config.yaml
n_layer: 9
d_model: 384
positions: "learned"
bias: "all"
init_std_qkv: 0.071
lr_head: 0.00689
decay_shape: "linear"
final_lr_fraction: 0.0
batch_tokens: 131072
seq_len: 512
train_tokens: 878500000
steps: 6703
Each number is 500 + 50 x the weight over its row's rms, rounded and kept within 0 to 999. Layers, rows and columns count from 0. Numbers have three digits each. The size before them is the row's rms in percent of the matrix's.

# layer 5 MLP down (transposed), 768x384, rms 0.0675, rows 528-634, columns 64-127
095:487597506474473474579465528560481553585511456548464558523502518479525556473497545500509492424547525454575542464518516563460472506536524512605441456521412494480467409468465460496485524426579482
107:468483566539461423581478513493521549399489512512441497492508417391531444495491424472532495581466431489572495507603442521447517527373423487512483561419507525497528591451491506485449575473505570
102:489496508436482490462487486476421397538522460537392425568520507473538621515505519579576468591533528521377536495438550518428449506621470514422470449483571561614475513605550522470459425472521409
105:482564564511524501646533492428400526397550543509527593492510488398492556546467499477467537558509589526506487521420406366535486552425456533490441595478552446520467463506470509508500487530576501
101:518535475500531466447521404466490542562452521447466455624485518475588496518519504569440599484504490534555416468540412527430457569537465577543451473546543528412461503510492556490521602512532514
099:568500425393433453418512469505439492495564535480488439533520583497535578637436422535416551500500486436485474579520439448444505478495576485552582475519419436438495482498436465470463523507564468
096:448555467486551515524470430476519567425539448533542504574488505506454456488489549490523528523515452503614412466469533514478446517454521456509486585594541484486498535603510441519516423427606491
103:428447556586593460518451506507529423352529410436546530524518385478522463475480520463466556473485474494597461537469571493539599444532487531554464539516553562469553489519531482504567530566556448
102:525475557464605514605530529386527522572528469467507480519520433536393493541528583510463413524503626503536544475551564535544474370511380469448517501444470544483455489533424450598531566475453550
090:406510538463566424444599532500494440413521508499459601493463430570457585548518454504444560505486461498508489484567487449515509532525547523428528516446454448416446480490432445505572520620495418
100:504475518525547415436605468510490561571472558587531515548483494585527584477602475539447430521500452559454438492423488545464478408479499505539519444383481477480448442524439479501468529457478481
108:492479530460446445494492460526527437471442527496541525496482452484475505489466506557398507476502528471484518511498501522517543485491546565409515475484527504489587434532473544400471560512570515
100:559586553495505541618546455517588457474499602506487458519436550594447583560475461491617430496520511426546534472546516545486521390493559523488461462433568418481546542496522489549484502485448440
092:485590463508509470519457591513563477528579566405472502434452495451425509638509492462631491496477547517496414414467464476467595493527496554453509449505486540520578433568610454519516515565425589
096:468528503517537515436459563531475442437600545435528544518511517505503513412581547555559492502624507541474520464406515530543512505488471448508452520485425496531546526460514510627438462512443579
103:505514468530486562483485438550482553612548493462535503477501447575500492472484442582458480649480486444558490558444546445606534525455511508505495566590485503486535512499542481448467562559518478
097:486611413474544440453428493485589469515516434444525540538512538516507453463470459510413461553558407464440561592505494425450449386411454531428563497544460550524482450457485477526448574439464493
102:518482530518432532576518568475476573473498440400544525497537530393451497497553506483577522531554458590444423425490534518424416454480441434439501495433543503427513549547566515441497476502453507
095:422446505591530529533408424415493492463503611560490494477434463406530562550551495521515516509571557488515484403473451459477487540522559394477420517497568482589553486406427589490499588465498480
100:446504570445408459560484448537465465485440534423428576451533563493480501466477504580489497606557453501509574506516469437522371527483529554449490579506576550453449586459532498513524531466526549
104:532475476486498489570566466501435521540503487461495538565465546509495484452538542500513506519607477520581447497475463512487527611490551537497494494496488523479370559493496424524531523539577580
101:607589444547472462555541393525652526543505525541609604514570492562537529513515530451491485501449465536533507472432532559407547541506569550499393491528552565449520578518488536516573410511508491
096:543423442555562473485453516551413449503525418549508532516503470445566525491457547469499489484502496513459370394442510478518501499512472516562491437551497459460536533512488576475516541581433479
106:402511551537585530469474491498504557540552518526530460564528422493503481512537508593505513560499489488498540475577654409524461453526569486470530418603419470489422500510475421424538442380563475
108:505542492450508491513420543502502443436521486504627521572469519556458578531576462527493509570532445518580463488466536495447553539523561444558473511499434563529572599529546396487416557495527500
095:505554527464535491485490457537546476584462514518533555420487437519427501490469499507497548471501462474534557519509552499587500544501551555505505507384488543606520469444486520469467461391476438
098:566588530508493455448582518447462423575521467547467465556506472487579418527560496473501511494500484435598489457546537453567486449461482504422433465573494511499459563478458464491491526490517517
104:549473388489514473447528487508523556511396569453548482482445598540517620526469512429439544526559470460482505589552530467538448528564541424506541407488526514584449493563587493554589480433545477
088:504465526459557421581544458579475483438455556520449571538560502471536448552550511469468472510468570476439556438510483498549475492371520466482490537510462536510470581582567557519519524396517553
097:543438473507429544368603513578512473561548507496559504500470544518476432432482514420464569553574503493524503544447432430515538473495522443552459453470510569460431511525569493490603500470458380
105:489466499501531479594497487551523396516545467504468573564452401526599597562466510408504445481498509501424427534455440543563422466427455555473502444537460457499555525529465512530452498509491576
109:479462467544519587522512510457526503476523514496466476507576488477511457499549467569460463570481504469545600430479499546490445560543566396505484487471515496538427468549466504466489419573458501
111:528422595469474561563507506552527545522447554448513544382512535539512539477474504615540541447450647479534497479512534397508477495470435420451475549461596501492543556432520633539419594474431500
109:527548450602501538483456498441489414483537426505532513476491478518542534546489511570415550494461471409427522565422562500467475475577550527559474416413444501516396401482527511494558498496499583
101:462583450511485509416413440545535503488510439625536490552477427459538477473482502501421412469498581391489531565539461592531489480503473443548542512494427508582410486503520490529481471479521495
101:534450544490485509463515517530463481535474544446479526569500476434492568531514538540489450492508454392543383542497500420496477517410536538493358513494487432523484508430507526525385378421554483
093:389518477462530589553485453510478470537453523604460521520546386577558509528497506461508464505531497520570562535553445419521581504544528482543478435518538530470533576574568408435465526461550515
096:454533442500599507504551449612480484505444477557414496465431572545515564455503489459500542534541360558626577551443490507530502528424529538489587434488487455479552534574493461476468498532486491
103:491517480562529512522445361492486358552524625608488524479556548531448635542502543503440451546471520455518573425540517463518501519440531388483594570503539494396543526499454545495543537491472526
097:469510456469478450491502455547550440521521481457513480514517504540489498513519466458469459493421471535512569443579512475415466526581552580526506508584528505448522497574488502480564586449469498
093:435570546502417469428408524519505443579592482486449565542438484499620515468517497429574415472577512482546470505492563479540477515579545531490534482511480495522480511575444494570464473402522522
101:471468485490584474539436583465575468426530457453565510549395564485473609455489505497518463509499482560454551476407463548498482448528499468562551440513520476478504413476473487420556565485521527
105:480483445500564518506525570454472557522476494515607545550634510477493505509499510464498513532470458454531458507508386622552467435479486440473461464557496370513452493509533523447486455492449545
098:591529517467518508555454493516426576551569554500393521436548375555510453577457496516494528434518473560535510502527529464491516550488518469623442587497498515553409609542527418593537588508523491
094:473507487474388548525483502429467548473489434494548496422536482513496510393474419502496490429491538544465540557580453438411486502502534454540479461581512420478500525475586508566433535516507463
101:548485480509518454494539542534439454434510527531497515453532531429486468528434626474572532470453521505507478592399557450487463476522469517576519502522539446535413605529518444561550474500565546
096:531486520544380572524444468414482447580442485520555597501518533453491506519476518504489525431513516533489395525485484458419505550487536432473520517524442523494430496494510532504549501476502435
112:505421524502534591555492478507614472462440525587626587437475476520488484473536511501508497486396561612568538530582548513528463467441605533492491511546517505468431490529555470435454473499495480
112:508544470492536572486530553420468508504574480455487560462506459480592463448435530513538448378462538526561511493538543486492504470497397454629599542495516529446528538508519547462432483512480509
102:503463530536440568528489506563474519555519624417574506534580517451441480481502465457464458468455444395505528472566492471530580470575471529554495488453525451493449579463515408502481533486419594
103:504465443475505457506477498502553525426469472484475501483422481540511536409563546519606390413478555557600508478534368488476513424499422511519524521482533522463527530486528465456505554527506573
108:513585556510468574579514489495511528578451533470483471492519513535476537535445522528465448470465475483504530535472499545477487500543561425466496551453467414561477484524544554531479529471423496
094:475502441476457569526447458572505525590427485526499516347543520438491481573541487570473478439467471518495520486512521590464548494464600451442481489515526519446582495491478549497454480530587499
097:449479437499525507439486492551522503501549518490405502585407485514523499459600543533584483531544516563516461454457578507530498434491375523484533504536589574477438536492411564505447430522416451
101:597439513534539563539442539483515453378544521497524618458495563526492437447487467398574469446488543524437580570508512564483526517476480514488494498491566496525579515458559469510524439550481440
106:477539596513532439490518492471527500474579497519582471474477537445552527454482547525450484483490424503469535603535504529543491536491530525520501416563424530425489413405556513565550536597523391
106:514536534499514464464506599437553524494566439584502363460452591574507501569484484427511515428512480531483573389461487528473484624530465546442445586558467495546470533557530530482475462492441531
094:511439573509472482480493467516520434485454496571542489477444463541484567485582503407512472506552491457468467543511389462571495494603587498499535540446551517458568435539440512477592595452466463
094:404456442466564509466514575460564480444404508607614442458522552521520455549495451428531607467579490518422390507557441483559484505473535414606511505507493455516406511509463510491511570562514521
095:544512472485603554488446438497476537607403432554460513521476548461549489444530561528563489514566520470454469631508534445498479589486441462641549559535538569516498480484401439462521517502548509
099:561497482502536580419554529466397539472490415516450509521526579420375397454472588543496454518420501476618495565515506425583585463456492442564586521472502441473453426432553508415547392534544582
092:531475455562457540564495425480474519503439537515535522525417424446543424565474571538533501457483573520535472484497423494377504528594490489499624540529504582494419517448505556447533430501458527
092:528554422415488503396576521562556479532529507495508451515537535522574567449495575446455557506470565507461467582454485498512430614374610398453465436550535454505502449489520520506466424477594480
094:502525509535462519468481393525499547560448531555506569644512530555526469404535553427541478570473475480486536524470452400475491472503556481454520485446551509495497516528511497507529494473517428
111:522491491488498412451560583530482506609523563454515421521581447471461475463463472512582519494491415527534495557492481509497508527509598428462524589534530485456456418503556472438513544487550518
097:595481447451412467471485451543631426536524438534486450464451610557596545454550543380492466508451496412569600524506537532501535530518407542528500645560489537397601467469431543522532477518559486
097:592484514424591454553522470527456495533474474557440552512457493490522454498500440509596526560507454602512486569503610539508382497492397432577523495532572576429489455457435515536430504527533543
096:460455460403472506497483567439464585507465488471382521530426489528589454470516531483467431568504559545558394454466482527579513531495444501478533576460569502523469579561411471513454530513464486
095:533499502536509489510473590520548552384547500519550428383569536504560547548494495477523585533582536459429548496531592519426570553498548433544557509552538546453516485495479495450506430547534455
098:418338468583480456494487495547448446496545455465519650451517417472540535543527450429437576461487432531509535428525498502445479515460480642557522535447473458527558549469493431603548441461406439
105:477477587556479627614435501503519479586553437430437596545482577497471484471477514428451516503441490514470629538515550481502596464532585483487475563446555474519558448497523564501440479516512470
090:490563567550549568555452549493497452453397528610451437515500561410512485542519503554588392488473576581494492515475588494533579486535470499530497506550412503473551561508650583502499558430431535
089:468541518497401431449461490491596484568580434518547468563519454451455468513593511517415450507489481544518445507464570433465426579502470550457502505456494598571490465505540500586552472462572597
100:546506500494565521445540498513563561467505479548543447603527523600401556495466519484513603377496541485430570445461472496509491499517501537587458485495486440498467506497540495437599448611500582
105:498526571601445444557420443423442515413478519537432454466469566488533571534500478389540509515455614474555476530441522536540521428506458489527408514454467529541549507558513550449534452601554520
101:509457560429526589590501433629544462470439492554547452524440503488519443510449511511596494575631514497466511585537469528481508483583432515571508576591512563493577449557438506406463479462576473
102:527517485558568493462435538547504541527626511460508459394617543522527394487515507542506377459531488526499524509439543585546508436542465386543460478439532600479531477476536458507515430545552469
109:537391533515469493429509447509482519478447564550461568458481526475470450524475506590514478477526503403511516593555494520553530615571496501387467427484462448563489510542386531499493524533583458
087:455430476448485439514585435468489437489391468516499471513366373458420482483505461572420470471547494409438571458420476436391492446475509511395497462561529540466450456546567523558479457513450433
101:484486555496505420452513578412575446467609388512512494417480546443555521510561510500483486498454550468561597501467460465514500523491416551483523520558430539460520548617586526541440549565512446
100:484517507481434488398488484410497517497512548473493483425522471523459557538532553447594501556486555555505538443479426498540511545555516525476541521454571449493507608454518434500551573448563560
093:609451470553495514574489538472507401534356503473505521563445458337504553499491557469475472490476513495526544477490474520510541570520508625535431466542549471454499454537542451539607470482470422
102:514450498483455423511523451433513450432526481508476571468515485491615508516555464489482517448521483434512502519476546440469495461463490512512406518583555527429524501552538602500529538501472459
099:461637475462408440582510497467485548477453497452537500487410585610550410427526491449579466566534441545587527479498560543521433610531558480458516500474536483562430556503536492479414548487546588
109:391466579399487524536421486516600439493530522502411537524560509606449474537430427491387547459446585477547446460493535542432563511366547518527502462488466563573535505516526514497502533504414449
099:427504557499541434444496517501491618467546559431430524531508461457481482556570522518479512600501475507593511549511438516601594440555497436505558495434524511506523517447490596493448454456490391
099:469495507499487527472405496473593454492420561563516532456559532555438549528636412601481499473449586445440553456492500611454567506525522462495455482552437434453512518588479528441516488545458393
099:569481539487609500421553515490579451443505442499572537499510468474519512554501445514492542481538565582416493473553514522547505560568526590527576501573521493481496550554513575525525571513542487
089:521519486574525478534472526385541430505490470443605502378521518509456472529534524511477520413468568503478520506591466490473427470437556539471506478544532554418447501465559524538535538511485480
109:461493536489526551491506477485594479605511511482528504588445500511508556479417432503541499509599493512462485539570536547629476444451586548529472593572476488557531543446395452466535495505601360
099:499523476550562491457418562540507441531483423500439500495402448516487452559495568454525528516431517538507375528542493506520467453445462468477534488547392329524487534527542487521566487414536448
104:552572585491458510532502517496471446454551497460489434451469450480433511502419505546503461553474434439408530454523532581557512329505607451559517550552516636491436571442543463440464490491497486
087:535422483498524539441490492529436497497495466496521500531518427421519459447516494557462501561467442565473552511454459485499467464543452467441521537455519535466474468517505491471444439495434447
102:554496505498580558500502532418416485500489497556495497462485454570522446438448590520499531495402459465483518573477493525566512535468555519560575407442497460459484470396453540565534408602555502
096:539479466480438595559460463520432511534513475505558568588443552502473603477456469528439529442443480484494500442580542583439498493586473549504550443480474491468503527532430589510461502534495558
097:518522526506526564485493549473569505528476474572479445429502550414494460568613486485632383458493487496423560575434443545466480520514530429496487435613505544437465459582440489537482483606511504
098:542580451510480503458496438530526475471404561538499496548455421452517508480541551461428436459590462447534441559629461533453508457579492532488495475540446534501460512571576425498466522526513500
103:622495528477430461529455479523493492428543584423460527428495474587505442551401529533474514525545511546486421518571479501488612471517493498567502572521459483409467536475465502505493489427502536
101:441349472578427483487484412511501545600502450503575518465417514503514488489523458503504485511505530424483522512544537476558473510517498443494532449544449466494586487502515483466609504529478503
102:522478535492477505503550410406485524436514586499489556497472458528476576516459446522412475509465532481454437545555662486499542449534453574459402446492524431500475514507559511489508446400466534
096:494473449541513495559399351487529550518493518504500447451473469527428442495517493443438502537468525523489537412523505529442491486499543468508432480537460406477496458485537435427445462491648561
089:533447572477547483498515579449480576486435483541430445533506576483457570546486490444472471447456604543501489490424475535507447560519470490381559453519501531457493472457606462476487555535494436
096:542489536542411588568591571490606442474496413457524440482591538544456435558502478525487490402478512526404454480502465447462541462439534505525462515532525469405534484447482461481450510543507483
101:551452500550469503480502453475505501486485457429521492547391497599521472468530493449567512527489494495507533545469462517413484525470424476510442490571591470447449410580502548555506472403475501
101:520520490576483477566548489523432470495501404513487466511547562455535551543519471537356499469587494489526443444468471578510552460477497495397403483547467528526522444438474503527531576459463491
092:501410432454518505499521488526549538542590460543537475540492542532540503502559592507506489567432457441473527510593538556559415589417453545463543508450463389469498480513516513507464418529550495
112:494567597493596509529475588511459525490530488481500496526508491505503573495469545481478555527422523463453508423468519497478429554412416409513424548546546460394523497586487546473562476537515472
# layer 5 MLP up, 768x384, rms 0.0529, rows 529-635, columns 64-127
094:474467408440504513420387525628471432472482479499505498574448455623485480494492517478532471481427553533489521629478471401466502497445495504518520515557430474442575537440496469561522490513489492
104:598476486471479440559481471565524515561418581489606566400427496452496488507482539458537471510507442516530519472512418466482499521474498482467623397544479539487537499555520588474491505571489471
100:569594453532604490404460505455523451550489407610488382447551525511536495495454558439549440541536514440511469532474538422494490516568498514419425563542470502522505510562542512487483455499642488
097:461418550504484546652535514510533515496514466523471524428517518504408432558575543489523499513563470368554520437515393427475545514510547465383442515488486534458525470442528433507442434482471507
102:485477502585535444476561474491549522439489415508472461609547426497504486490425477534549464530459550584467476423544535575444512456552568432472447549496476503528506420472545554540559512387513522
101:553348475532422439432567463520459464522526453447445510472548492451488538530485509508432601523558547488391484564475437466396565529511472500526474419497442477463473432514561509520556498528473432
104:377546466434487483479491508512451487431446564450426441516442495515516469478581524519507456458552526500455481488486456545522493571517476521432470488574520510523435517411544550525399546596528555
100:477470545403521482540524513474456458449398567489475431527395448478522469478505438453459549503491525460465549463562515508455510542458506558491482508603474507409548523507525563472463467538536506
096:569487452499467455513479498538466586582456501454507517543566574477514535441524589480589385533506494562398509529513424533495524554482478484474480550582526466479513499531598479461526530509461545
101:499448402522608531493466517610521457428504523505472508512564513501481432539546551523499482468398501544430450454503434460521559618457443391547532457513464487410500539449491476495406482479527514
104:355483490476465417478574530511416520492524514590557583603606524614576464573571523502540516589427491501512434499380540484434543534446495534464473472512461444563492516527500392465471483475504432
102:422579379462423538505535486546549490405402577437509495534456577485472485425513516511523431570474496473456483511542496556454544516574364468507488523465473564429497489490470576464429495425478399
097:539508483589458529493526457400481482496507478590535470653529517460587448483578539532426525568527372508515569486438514524550414506420535442493490440435566507531490557434356488479523488451560482
101:529458518464448502484539432574483435496525440541453514500487451514560447584505548487489507541454481429557514518400511573471468592542469484487586500541559513548516512561522551532490529463541551
102:444456422589487490442548451421464459542472496608512481498393439411452508510482520476450545404507504571503515480481542554579457473591497535524529539540534459500483533541524477554586534576553526
093:532474503537522596522608423438458406559541464503474488447482492449520516505542514536575441467425417468547459550547551510532490611554453409433449403495506507542551548542484585444504487542523513
101:548455546430504559486408472502585501471443526490507447468534493608491519481506535460407548489459576511502569479437553467565514486589604536448482451543434550524431424470558557518551506568501517
102:580423542505512481508566463445495442475472447408575491535470570573549461464432438437388497464455492561528434474478444532559473543427432454435516640471493424469561537601509462423540548540485442
097:539542463502503368514500610576410483528501493453602474612504486420478529489436487444461576472522469446489539538574547644481526440515543425561495495629365468534412397423497557471548513462579516
105:466471364502496518503517506472427508418494489542490439549512467571479477460489516513473478507511511546530419618514565499436548529524491506500520448452630422410546435468496581444500511537481383
099:486532456485516573453498544545381344575545564478506443511551440511507476503413553518508452499566487463374477508515359564560539503508554474536478495420493485490477495584583515493541472536603545
107:469589486587436488504469468513470565467519524514429464506480497495392457477552491478542450508463506487522597440434483510572557471533515518399443508508502479530587494506545577585498472509544567
100:466488520535591431442530520498466427608422478517480559554472502474519504442493553410466447563454530505497590464590505421514492510579487489534547445485430359438478504521483517483565478504516566
098:474401543430515456433592511445409577494463517478460484487491408404584492508509567481487512475508470523499444540481469639486437589530514531437591535479512471552458518517519502520439556401505535
099:501494539473538422523506572425486533509579487491491453535480521498484534524537597552557445496512535505526548482416544527441610518514522506526515534518493456436458494451505511513594511522488504
099:467535556539422536517485488521373554447491453451483495517527541468521530515450502529426407393536442608508523489496501502547492515549427514450536419509478585534516439540608513471500529527517514
106:551533565491472466589467493530445462491525403515488484414516516440380428492590462549535545497475514496476504519447463429618535468496530485536432617499481502474482503470496459469450493406503490
091:454490541477512561476422493485502448459556497545533474481451471481488485487543524541481563473550352458504444638515525528508515516570467591597526517531426462506533440410527488507461468508595518
100:394473558434465392553531461552472523471469478516478565468517503488511510482513480534588447494451500531532491534445493584563569498507512466415511497644491481489456547453539548496599474447578575
106:483420457504440484432603463435450464508558539492494535413532547518481514523459532446494507488494579421493382421404457468525570524482463448462552503442471541491405500467571402552532488506494578
106:396513473507529426628486420564521485519474500370525531580515388481500469506504465460485539413477467524567559545530534474468428537436531526413513525441537455539501533496477526447438514512439514
104:430526482524551423609511440441575545477439579553561431483482485461410435492436539491458520427541527548464512485495566530568526483497446520545504517517464496468446489429563440446459588524390511
104:447551503517514455469583390527545491476432590559573487508620516499394531540552493467486526527616525546483464448568477495484538573441507400572512503416510556494563476453553507435552473453453466
099:532443526532579482511486563452538592525455489459510482471603491510474475529560481445569476596543493606443551503474538456496474438555454538534497555459465523402513466530486517488570475452539432
101:473560447410448513541503524477442521418438461561359558596571490412530468518424512533418543451499583505492434510541428469416673479514507495434498468475384503533436499540586536487478547495460320
099:490585418583586514505486448463536542432481499467541508529497532496583472509531499548462526431531505429440517433456528458567442521537477396425473368410555445571512494426442485494510438359437567
102:581487525434498523496548477554452541519542438552549447491523555540516518492527428486501542506463494509495569496471511524528510501462460506505451500591441474422460550456523533537544558554445424
099:452609521509536487456500521431502525486453580512413494532503428554538484433475451537575466453433470550501475427572470515565554449568427531477470505566489528490432526537523591482538667518529486
095:548520556502488504485469491535476571457549542561508502541510423533561502589582464506576533509599564532441507502480531511470570462569433476467438530363551500460387558399535455504521557519504592
093:567379491508636445616558493469466518439461451533519425532506528498552519454391405494441482425482583521474525510480559532446441524450453566436479491508516388448505553526497532529400547537473507
096:464421480491537407517476459473556497530524520488502505493426414431522480525473503608506470534437516487523557437569536415565551532506586578529423473474477470477513473502495591535465542479534472
106:578491484472438465509517504495380533577523505501531468487401486518475525534474559489451525408496560572411559551506493518482394569469427580432509631469585497509508610632511496486456543555480473
095:508542460532470458560479512392568457460446515580502482506517506506483492594506513516529512532567478449492550509490528552491545462490436552486528457522458562601601443469688568475461428507479541
100:505572559492599517470412608443435461478540534514556426584518470513481481548550503448440529561519479519517489459403561508568550439495515576464559559453569528527451612557535542534596442394479518
106:452436478455566491503530451473512535522537482587452473489572438492478491535504429545478539460589506544540605404478420448528507557502522418448541494524478552411532450482445468544455500564549487
095:548558440448522391394537534467519565430460481537453481467476519529422516537623536464495513528510575535542453430537463538596427543542434527456459443516486484450509541520464439496392538519468490
107:507452480473464461485463516572403488432510505498471490480463430476475483524523519626525519499503568507440487354533436432461485469394628457551611445527559465473484474473553554525485474427498450
108:513518538414493421423550449484473452495556566541476486491518478490502444507443525403490539399527505505484470449512576479517572527465432566554390505510421565411520505525566594583419511521526460
100:578515498599495504523451519588477487526520478589551484470536374539520543522525543495584530566492466540503485472427398496481531538485589460523493486523541492516438503519533549555504433449474515
101:509511507560502472511529602464474511480524390524577387483575521467517489454433454501483504484517559527433556487524461552478446449521557558474528444548549517463494494535436545461533469470610458
103:421512519459585471507582417473481417422515477473499492540498521379400482454485538558439547466480614486525436495476472522507494526481577633533424538394524637432617463563467567521454584532459548
100:525512483492523496511509564487534517494521463558530609526500474486488423448509437462484487597509454495483514529435474499480522542482450404475493488429592449377509476485586398506487504449450482
104:566516586490501442590483517419375490527517508494594430478539552493514543529399521546490429499521506426529517487465451537422487506499613471449551505420439475475567434559553493524487472531561512
098:386613477477469526490573488533493474658438487453446387510540500437518451512479541595501574509515477596533441390522593529449457473493446514532509483469581555499550538560508446517463543443450452
102:548527503572575520608430476415526469524474479468527458520517528483424554535514428467442500526438504466520603436657623513455457423412502506366498555434537584515460503495520513466521585479453481
107:445463553551447556530525453438468519526475586515582583544604486321456471419508499521493480492508494403572496610519483403478576457495501517529528538451407528434455544489475435504578478557482408
098:498496433526554510568536502554508512547526475408417555499510595407496454501448538386515522502486492506498543373462516545457402483456374428509556570500547522538490538528537531467407542525529449
090:527425585557515484461488440548519534527539424485516515579510473429455516456485509435512374579382525442472552562530468392487494534545543555478452561499560648580515529486468386543487479527521510
094:501513520449464466486591652497375456370554528482524472472489559488432429454531507552502511483436557464513475482533433528490458494541443487466543523489558463507501455582464456463483459524503545
099:478501537461504459511506426489537507458562589450536535566493531529458569497570508507450429506550542503465506476475464531473533558511502500561449500499547557514470519585502504535470501516538438
093:444462516442467527375467438461422465509573490509438559591464460507555424516484421428542398537581493548486503533551436505470485480551544546505540577521450505501430458490494520388584486500460454
096:440433447525472492540522637418501551429418392545587450618438480473573424643523460470544455370527440502587481501526433505413520386527427491496565419463462557513484578477545510437533549589455539
096:511515441470479542509475533476462474450543509542507432464496509514479501504578508617449561398499505581494508488459503548460610531565397508455513513527441434475529476526432478566549491492483565
100:443554425478420428491528594487514546416405511483540437477569526453447539539509474428524509549452437506431520466639514476505416562514531454499530463499414575471563501584481419460445508555470442
104:516469438530496473452485626516431476493499488538421503490549465534594541552489444512467526532402490512502584519468533436472514479514469561535513554474477580481459568590495420399497404497488478
098:465482511450457468442495464393640527483507605475543435545478546551482565577393486491418509542541529452569524383489502501425546474506534475465520505563535448563428522523517506541434518566463558
102:491448509522442513539507496501523397532530463502547432490535428466389510538480483465531542570449521518497486545592452534578483519616598577486454486482533567537479446541591484443445397560583486
100:452513481361521447406502513507409530502575570552513549557486474479524456425455619463464425556521462610559496532473502471581485485517439570444457437505522524411577511432516442485508472449497502
099:465524467499525516484510544423543505463509562535500467493534512576523391599423561519476529439477557584487536533431515535464466475515590582527481585538458433413435503577510571481532604502498566
100:544528452519477508581463484581448480483508415538479548436528531513471522494515397558509536494455520486536556412470529540508445404456483612518509379505414427413534506446463461484513447502443551
097:415539448543429544460491455579503494513557488543514527468553561486473484504532462505466565488510466480439517549521392561448477579495545481531434499495514546586526464522453478477544461571559502
092:517469582525521481482474489546501498529492531415448525500487541576518464523383499484457490570467483404487517509573533442491595437539531554492464373495506519423489465417498530509510500608570492
104:536509519597516530599581478513495546540453461516420519409495510449397473501578462454460502470525497517434511574567595434487474423524536561482423461554497527538673487470475444515433472418517541
100:523424465467571465498497543511519553507429475571485398473504423478428494455483498562504459542529579432444473531474499512466448511565524474581404612340517563477431525593504429469642538527430451
102:457503481421449457489494653465483532441561397436515484507494555511482490513499532538512499549503525427473573475555456461592451432316449463508430526513530501543568430508547438598473531472431496
101:496510441464475497451526527570565516442472554582540469607484446512489513535627522442454550505473432556399501493448499553501438533445454482426489536583470507454502561550568436468499477546483517
113:499581573501517428528544517530575434563557505536528450401417541551400469531482490573468464510489552502563533446486419483583501439545447523532467423487418558445597491553550484596461451534504510
074:505534529520476496485444527491468496468566591548491415493565573523407484438512563435565590451520439538435463554520457528570525555508491481557506547418452475496449490427503521456502586479490549
104:461507535445557513521545482470407445549500567574522540415465515468425490400544488461513427485528533526581500522509503474388530412536495597549425378520544530490505402442449491511479503459447589
102:543492491472480493446499534586484536457547483434491483555483494506474442448474558463445545475460476458523510466429508537465457477548454486471499610498542528453500330468572529496478452530519406
102:494462541529506534443479469586489508444545518553479451472558495602411451465515376615516548486590547533467541487537496547546576492441479585503509518466487489589494496568451448454445528474479545
099:492458503445513472575465392524425460490453544423468468447547520479509542579575480535491542467527552504490516471441514485595482489488484576480380536474482494633504510446487439591439490548435544
098:439503493484549453563530511520438503529579451483440552437465565493516522517460462538387570508525474477508556514466515591569431475475536472403462510548556442486511469446503556543488394540480462
103:429381445452569532445566484477501507489393495567552491517468559399493439506515396513427493562484507489389508513506474515453455436521541500511457511526526492459503461529490501548472465529545534
102:460406633582462485531556411521514565560482485475504425561503426436458434565549459492624521451502500524494588454597538553468407504492472493426425463474374414466502506467576455501527531555453560
094:567519422559591424561451419524424476463513446508456481547457485481564503530471432507417469501492461529488462545487591422457531452468608569553510511489539565499531502506428405513467399568485671
101:436557516531555513470513522455435568560500427488488445527423575473491523530535491510515465412508548547531547593517465481487414553453565485514496498496492476517412511464537375520469467531524545
097:535473528551512582479502466540525500392519530513428486616520560490537531591534584466555461507540456540545544537508455436521600500484542473476566479499397535423527574365501471491505517451535580
106:519541502542527384552541471421526489503533533452452479538542499527374505458389465527456627532478534499510529472494531476458455510536521509587539458502479479528495545580512335480573440475506517
104:470485462468390455521485529490481452564513512448507542480495439593381516472488531568477487576505507461516494526541548484503602459524470469523527498479381441480480576502432430495484462480487506
096:480463481531504587589480437571520553441436594617542486617492434502479509491589510585509507502470491492497464409456440436543489516470492483539550415501500372557529545439476495505521516512450465
090:511493483460431440485586505515547520519452533538423515480451506570490512488584464402563462444538447443520513539452463503494452561467455562538508427482516504512435501553452581540539533491528516
103:371447484512449532437487395586509452526521523522503533504451524560518507444567488497469516577462494395443562383440490486438481509528506517429453467546531473528499501474514510537568449467495510
092:385451468427481487533548511524514541597444447431623446486575482552525444484525532486476485537530503485491363442461473569448515495476489441513534599559518442521431473468582527519574495539488530
096:511420486461421392578563514487464431471559543467503473570455452597367494523518669509464503502589501457572467458555420506599488545439451501466480521459595409420599547552479434518461596508484521
100:482520555512438556495478449503400472440580440521500471469480473517453406549451453527551591463569522439525594466469559565469485425386544536488564512461505453384547530429437445528487485508524555
099:519504509528544494490474549421525383541587477491501420474560502521528541495521507518517477462518471456531547459439461503404536522487517580385493439454509539482502423536474418593444518488431558
107:483632487509553530538523513479456575450497518468554580547556468470498532418445390527459507514537446385514510508480458428492524525519521484476414527493588485474416473439561530474458467495438502
083:429489510437490448536495570519457536512486463501545431498479516509484458513550550413503460503551511549488537489384442459430395578481501491469451502555497566491534494502418504531560574468550469
099:504430462511510555459425508522449430490587494425516549479554501460498457484548374532471524531527395426495449471454412438661552475569582552530432543496521551528544490511569498488527487518476445
099:486472527481508564496364435503526465482552545503521551482484497521523411498450563451552476500545355485445512524598523472549487442340456441490533593394414514588466483544475609612504471525467500
100:526563446459490473438500460593471535525442421465653450514525561551550581507507526423454533523528451551461445535522392520478538540538479506541419528456543530491467530513567500557496549506479550
101:446490577397577467523459511506539575398456470558475518501529470461502394569488479468481495407550495487472531497544504469521473547501543573442514469587537499613564599406537492507512511507501443
102:444441523431444484651477523522608464538569516470504495559509452534490500488522587484544445458452509497505537525494501531426559548526454545486425437516522412421482457601564519495481462485508346
092:477564494493549521535499571474476575502485577505502474498612463604470496483512463529531477545554407570510510457393509483499561406543492476514436501537362481485444505472491492524517535570496524
106:536609482526534447475432447391496449491472515565523611497486605520482507504522497504460442477479481542539568510476561431375554467505509528471507498433506469489539504517533464480584508526466440
102:572557542454547437484423496511550501487499489597426460524567523484499420462564532572443544522423453490531547375502473504422433449426481515527383481507484535477568525470555495453477526470543454